From a checkpoint of a small transformer trained on Wikipedia.
Size: 8 layers, width 64, vocabulary 4530, 0.76M parameters.
Architecture: learned positions, biases, tied embeddings.
Training: a variant of SOAP for these matrices, 7538 steps.
Each number is 128 + 24 x the weight over the matrix's rms, rounded and kept within 0 to 255. Layers, rows and columns count from 0.

# layer 3 MLP down (transposed), 256x64, rms 0.243, rows 100-124, columns 0-63
[[156 133 141 114 105 175 163 125 101 126 123 127 123 133 132 137 116 147 142 119  83 145 170 129 127 164 120 101 129 172 153 143 111 116 116  86 138 140 145 134 134 121 103  85 176 104 145 155 125 156 130 132 128 116 106 162 135 116 129 124 115 123 141 111]
 [163 124 104 163 113 112 120 130 119 107 134 139 173 100 131 169 174 103 158 129 107 125 141  84 124 160 135 105 112 150 135 165  91 105 146 107 138 130 104 125 126 123 147 146 155 166 136 109  70 112 117 118 125 144 121 117 113  89 129 112 160 147 101 130]
 [ 93 137  90 158 160 116 114 159 122 120 126 150 145 172 124 124 122 117 118 143 107 117 165 131 141 139 109 108 133 174 159 116 122 157 107 109 154 124 164  88 129 127  86 106 134 150 125 118  99 131 109  81 105 136  99 109 126 109 163 105 121 114 110 120]
 [139 113 129 168 130 142  96 140 157  95 117 143 120 130 111 139 192 112 144 150 148 130 120 137 149 131 110 132 129 121 125 130 155  88 126 104 159 124 161 132 132 155 147 119 155 141 113  84 115 156 141  89 111 133 153 121 114 126 114 122 119 149 127 116]
 [150 152 114 137 129 143 143  89 104 104 150 139 145 121 113 155 119 137 157 137 113 134 149 147 113 152 117 131 131 131 110 109 139 102 134 117 173 115 125 107 121 166 116 102 165 135 124 123 122 150 130 158 111 128 131 153 131 128 122 126 118 118 102 157]
 [169 154 121 136 139 114 138 124 112 131 130 142 131 100 100 123 100 133 132 119  93 156 155 110 107 163  93 118 135  85 129 114 103 120 140 121 110 120 139 100  98 161  76 130 166 114 131 141 136 168 141 118 128 108 124 133 101 136 128 134 122  91 112 126]
 [178 108 119 122  79 139  78  59 147 144 142 137 118 190 157 118 129 175 116 133 107 124 115 104 120 120 120  99  71 138 136 114 116 147 144 129 134 180 117 166 117 100 165 160 102 156 171 107  95 136 147  94 154  68 170  77 188 139 214 103 154  95  44 155]
 [164 152 108 108 104 146 137 125 118 148 129 121 131  93 143 128 140 145 118 160  86 138 173 134 135 162  90 129 119 112 110 136  91 102 122  95 132 151 108 115 120 111 137 141 155 152 154 142 161 151 133 138 123 143 122 139 114 151 144 118 104 130 117  97]
 [106  74 168 118 175 126 159 177 135 114 125 102 121 133 133  94 175 184  98 133 140 157 126 103  99 151 117 164  81 134 146 146 131 113 166 114 135 140  82  87 128 108  92 155 142 112 126 111 159 118 107  87 115 133 147  82 107 144 163 133  94 128 137 109]
 [135 151 167  65 130 136 139 107 126  92 111 125 152 135 152 130 107  90 119 127 126 154 175 125 111 141 109 124 111 146 135  87 124 126 167 122 163 119 101 123 123 106 124 137 114 150 171 120 125 128 113 120 129 160 106 153 137 140 150 127 135 114  99 173]
 [141 151  97 181  84  90 135 106  90 138 107 107 122 127 129 103 126 123 165 107 131  66  89 145 169 113  96  85 113  91 155  96 157 158  99 115 108 144 142 124 137 110 109 152 102 135 164 116 101 122  89 136 137 156 128 113 126 136 158 113 147 158 163 139]
 [130 135 146 134 119 124 155 103 128 104 161 109 175  94 170  92 166 153  88 149 113 110 133 118 145 117 135 163 179 142 148 123 113 116  93 143 128 150 146 108 125 130 132  97 102 111 158 115 124 110 136 119 116 106 135  86 116 112 167  89 146 140  88 113]
 [134 134 126 158 151 136 153 144  83 135 123 124 111  99 134 112 124 143  71 117 100 177  63 147 108 104  86 192 127 150 119 112 150 167 147 156  44 186 113 142 128 108 127 156 105  87 152  86 183  72 118  93 109 154 150  99 134 133 109 146 179 124 170 115]
 [ 81 130 131 159 157 121 110 105 124  77 119 140 134 104 106 118 153 128 112 126  54 126 154 169 110  87 147 136 113 122 110  92 114 150  95  94 143 148 152 127 109 130 135 161 172 114 135 105 116 115 131 143 143  94 109 116 117 145 105 124 145 123 110 134]
 [132 116 117 128 112 144  86 150 129 123 151 131 115 109 121 145 123 130 110 133 147 151  99 117 139 134 108 129 122 177  89 160 116 150 165 114 125 137 110 129 127 127 125  87 179 174 147 145 145 138 124 153 151  86 140 100 101 112 135 134  97 139 101 110]
 [105 103 139 152 161 108  96 110 102 135 133 107  97 149 128 110 130 136 146  91 115 119 143 117  83 128 131 159 172  88 117 113 121 146 148 159 142 114 128 140 143 140 160 105  69 116 143 119  94 152 130 120  61 109 108 122 188 158 115 105 133 147  99 148]
 [146 106 111  89 118 126 128 159 137 130 125 145 120 113 144 112 113 122 166 184 170 115 141 118 125 139 168  85 106 152 102 191 124  79 151 156 127 163 133 116 122 105 211 106  82  74 109 123 133 149 119 182 149  80 119  75 131 125 128 118 118 151  91 137]
 [111 165  83 114 144 147 107 146 139 143 128 122 162 143 139 156 115 114 120 143 119 146 113 107 179  73 152 142  91 176 147 130 112 184 144 121 106  84  83 153  76 191 127  89  99 140 117 123 125 184 145 123 107 137 105  62 130 150 131 101 129 143 140 191]
 [153 130 130 106 101 153 101 126 105 103 119 145 140 113 129 187 106  59 154 149 130 101 119  89 152 136 129 133 115 134 119  98 137 105 134 126 143 147 140 109 162  97 139 110 117 161 124 105 134 118 146 117 128 105 114 135 137  86 130 121 135  72 115 136]
 [138 127 141 143 120  96 110 115 119 149 123 100 140 121 136 166 136 105 116  68 128 137  93 120 133 149 151 179 120  94 114 135 118 119 119 139 101 141 120 129  69 130 142 109 108 122 154  87 152 105 127 160 125  88 127 115 109 101 110 133 117 129 110 163]
 [144 145 132 162 122 119 129 109 122 144 129 133 155  87 127 124  94 146 143 101 113 125 137 136 111 152  88 123 114 120 108 125 106  92 123 136 158 117 105 129 119 153  88 121 137 137 154 131 116 127 134 126 123 115 150 145  97 143 143 125 108 108 102  93]
 [160 125 132 136 130 126 146 124 120 114 141 139 137 104 107 123 109 159 139 109 113 126 167 127 121 144  79 128 107 118 143 133 119  98 138 105 143 133 116 126 129 127  92 128 142 129 114 124 111 110 119 145 120 130 106 141 116 140 126 126 135 100  85 105]
 [137 132 114 131 125 110 160 123 153 157 109 148 140 100 129  83 107 129 131 143 129 105 155 105 128 126 108  91 127 130 107 130  99 125 121 122 144 101 110 151 109 169 103 116 123 117 148 150 151 137 152 176 175 164 116 102 118  91 121 157 108 188 125 109]
 [157 118 163 111 108 131  96 170 139 194 145 150 137 137 120 159 157 152  89 104 117 155 136 148 102  98 125 144 106 129 111 115 156 136 131 106 104 132 132 121 116 159  91 124  57 115 137 110 121 173 138 178 156 177  90 122  90  81 114 115 152 115 148 143]
 [134 139 145 137 172 199 131 118 124 154 134 106 117  98 165 144  98 140 101 122 130 108 124 100 151 112 112 160 111 110 110 141 105 144 125  87 138 143 172 141 140 126 138 132 150  86 114 110 147 118 123 105 110 173 138 158 131 116 143 117 138 133 127  95]]
# layer 3 MLP up, 256x64, rms 0.264, rows 101-124, columns 0-63
[[ 93  89  93 118  86 172 111 135 100 165 126 153 105 149 151 157 102 107 109  92 115  97 133 119 137 122 138 174 163  72 119 141 125 134  91 140 116 162 130 140 121 124 138 165 106  84 138 152 132  84  93 127 119 114 157 132 144 131 141 106 118 140 141 124]
 [ 89 144 129 109 118 139 122 178  93 116 110 186 109 126 160 187  99 111 118 112 147 130 121  94 101 115 104 131 127  86 163 137 128 127 121 135 155 133 122 117 129 110 115 157 158 118 142 187 152 114 158 141 135  72 111 110 103 119 168 124  90 171 124 116]
 [109 108 125 118 123 142 157 128 110 109 116 140 102 137 116 156 174 126 149 155 138 121 157 106 125 185 147 106 136 114 124 135 165  94 121 130 126 106 195 132 139 110 104 126 124 166 143 100 123 126 133 127 116 142 136 133 144 130 109 126 120 138 121 146]
 [151 140 123 121 114 120 121 133 138 135 145 141 137 152 141 132 161 118 138 114 110 118 129 120 135 127 154 127  90 104 135 112 150 130 151 119  97 157  94 119 149  94 171 160 133 155 108 111 123 130 149 151  98 111 129 169 122 100 132 122 140 127  89  83]
 [136 145 131 112 162  91 148 138 129 107 155 149 111 122 109 135 135 140 103 150  76 145  99 107 121 100 140 154 130 137 137 140  92  68 132 149 113 145 152 137 133 158  99 126 136 118  90 154 159 116 153  80 149 116 130 140 131  94  99 123 139 114 150 148]
 [150 120 134 108 165 131 163 121 149  98 116 140 132 108  78 134 113 121 122 111 119 124 121 123 135 102  81 104 153 197 103 151 146 140 150 168  76 170 150 170 133 109 143 119 148 130 134 146 119  98 114 139 113 123 175 112 131 189 120  57 196 122 136 107]
 [134 144 125 176 152 116 102 114  86 107 124 144 116 144 114 139 116 114 100 132 137 150 112 147 120 147 142 120 127 146 145 154 152 141 141 136 149 140 149 104 126 132 124  90 126 124 102 139 118 142 126 122 138  98 121 110 133 116 119 162 110 114 102 137]
 [104 160  98 111 122 133 133 119 177 104 124 121 130 137 129 110  79  90 123 111 149 115 154 127 131 101 162 156 146 159 121 133 165 170 148 112 138 143 152  85 130 145 107 127 208 109 143 164 141 143 112  60 100 143 102 107 160 142 109 109 105 150 130  96]
 [132 140 112 173 118 152 174 128 101 125 119 136 126 139  88 105 149 134 124  93 106 133 124 127 136 131 134  99 119 123  71 134 109 143 101 124 120  98 143 113 149 114 141 150 182 118 136 118 146 144 164 113 112 113 122 118 113 123 157 155  99 180 128 116]
 [116 133 143  90 112 203 148 129 135  96 172 143 124 102  98 138 112 150  94 138 147 179 177  90  79 149 171 123 128 160 100 132 143 133 110  88 134 115 135 120 153 136 175 121 124 127 118 142 123 120  89 161  82 100 106 152 172 115 108 110  98 149 134 134]
 [112 101 157 141  79 145 110 160 136 100 157 120 122 102 144 115 153 102 101 167 162  89  82 124 154 165 161 158 118 126 126 130 128 126 121 129 124 101 118 140 128 131 182 122 125 119  94  83 126 138 130 151 148  89  94  92 140 102 176 124 161 174 136 127]
 [105 127 177 143 119 141  76 118 133 133 165 158 116 154 146  90 122 163 117 164 127 116 116 141 139 135 113  58 104 156 133 125 127 135 114 121  79 130  78 121 138 102 124 117 125 131 105 115  99 145  99  82 147 155 101 148 137 160 147 121 126 135 160 149]
 [122 135 110 162 108 118  96 113 121 100 127 161 117 142 126 115 152 135 125 113  74 135 132 159 132  78 148 134 124 148  89 116 102 153 131 144 184 139 134 137 122 114 128 170 164  94 132 112 124 129 137 141 127 110 102 153 120 123  95 109 165 103 189 113]
 [129  88 133 130 108 124  82 135 146 114 135 128 173 154 168 109 125 149  75 159 119 172 116 140 113 105 105 120 134 185  75 114 101 154 135 141 143 131 131 123 138 138 122 111 167 118 129 102 134 150 150 146 140 110 132 156 109 118 121 145 110 105  86 107]
 [115 160 123 136 109 151  98 142 141 113 121 130 170 130 147 133  87  88 117 129 122 132 155  95  93 127 173 113 101 133 131 127 159 127 114 153 115 124 145 120 113 111 113 165 125  70 122 130 128 138 157 135 148 131 128 135  97 141 134 128 156 108 139 131]
 [ 96  83 160 106 143  88 143 130  99 172 107 123  68 110 156 124  87 147 146 157 162 141 119 148 179 141 140 111 137 152 125 147 164 129  93 152  99 138 109 100 133 158 153  78 139  99 163 120 131 139 143 167 141 109 170 154 142 108 134 111  65 161  86 130]
 [ 88 179 138  94 164  84 130 149 139 103 121 167 151 114 111  81  96 127 119  78 114 145 200 129 118 128 133  89 112 130  46 171 137 160 115 125 138 138 136 107 143 106 127 134 126  88 192 133 151 101 161 168 120 121 160 128 118 103 121 158 160 125 105 110]
 [123 129 116 125  78 130 143 138 112  86 149 139 107 138 130 126 154  93 126 125 147 121 148 102 138 159  86 147 141 133 104 147 102 141 133 123  81  97 145 123 151 149 132 104 142 135 142 131 115 118 120 135 126  96 170 108 189 138 167 129 100 174 119 108]
 [155 134 147 164 133 121  83 132 125 103 158 155 141 151 138 129 132 133 137 161 115 100  97 169 141 124 107 135 147 162  88 111  89 130 133 118 101 132 122 126 113 123 161 111 121 128 135 120 121 161 148 112 100 146 110 152 137 112 143 153 146 126 102 148]
 [104 144 126 143 122 116  92 150 167 115 105 121 141 120 152 117 145 111 128 116 145 115 127 126 142  97 164 150 107 112 123 140 111  79 119 135  98  91 159 150 132 155 147 114 104 156 119 113 117 126 104 145 131 118 126 115 125 147 120 130 124 135 126 124]
 [115  88 121 101 135 158 151 162 155 127 131 133 119 125 113 122 157 139 145 144 124 117 121 154 139 116 141 123 143 127 140  99 136  75 107 123 137 130 116 141 141 107 121 156 104 131 128 119  99 123 160 148  99 120  93 162 136 132 126 116 156 113 105  80]
 [138 117 151 160 116  92  98 136 153 136 149 131  95 124 127 110 157 113 123 146 158 143 151 123 112 132 123  82 152 154 110 146 109 106 107 115 119 112 141 126 108 163 116 133 102 112 115 118 130 153 134 135 146 177 116 123  90 120 116 104 137 129 137 130]
 [ 93  95  91 143 135 127 158 121 107  69  88 155  95 118 119 147  70 153 167 147 121 114 138 108 151 147 101 131 118 151 133 132 134 161 173 156 106 111 127 165 137 106 110 105 143 145 130  72 117 101 136 130  92 108 152 127 156 142 189 123 162 129 121 110]
 [114 143 179 102 131 151 109 151 146 152 118  90 115 107 117 139 100 135 116 151  95 140 134 111 131 127 128 112 120 103 114 118 111 184 102 118 115 145 174 129 124 119 129 119  99  96 107 121 128  93 140 143 142 129 110 110 134 131  96 120 151 125 125  66]]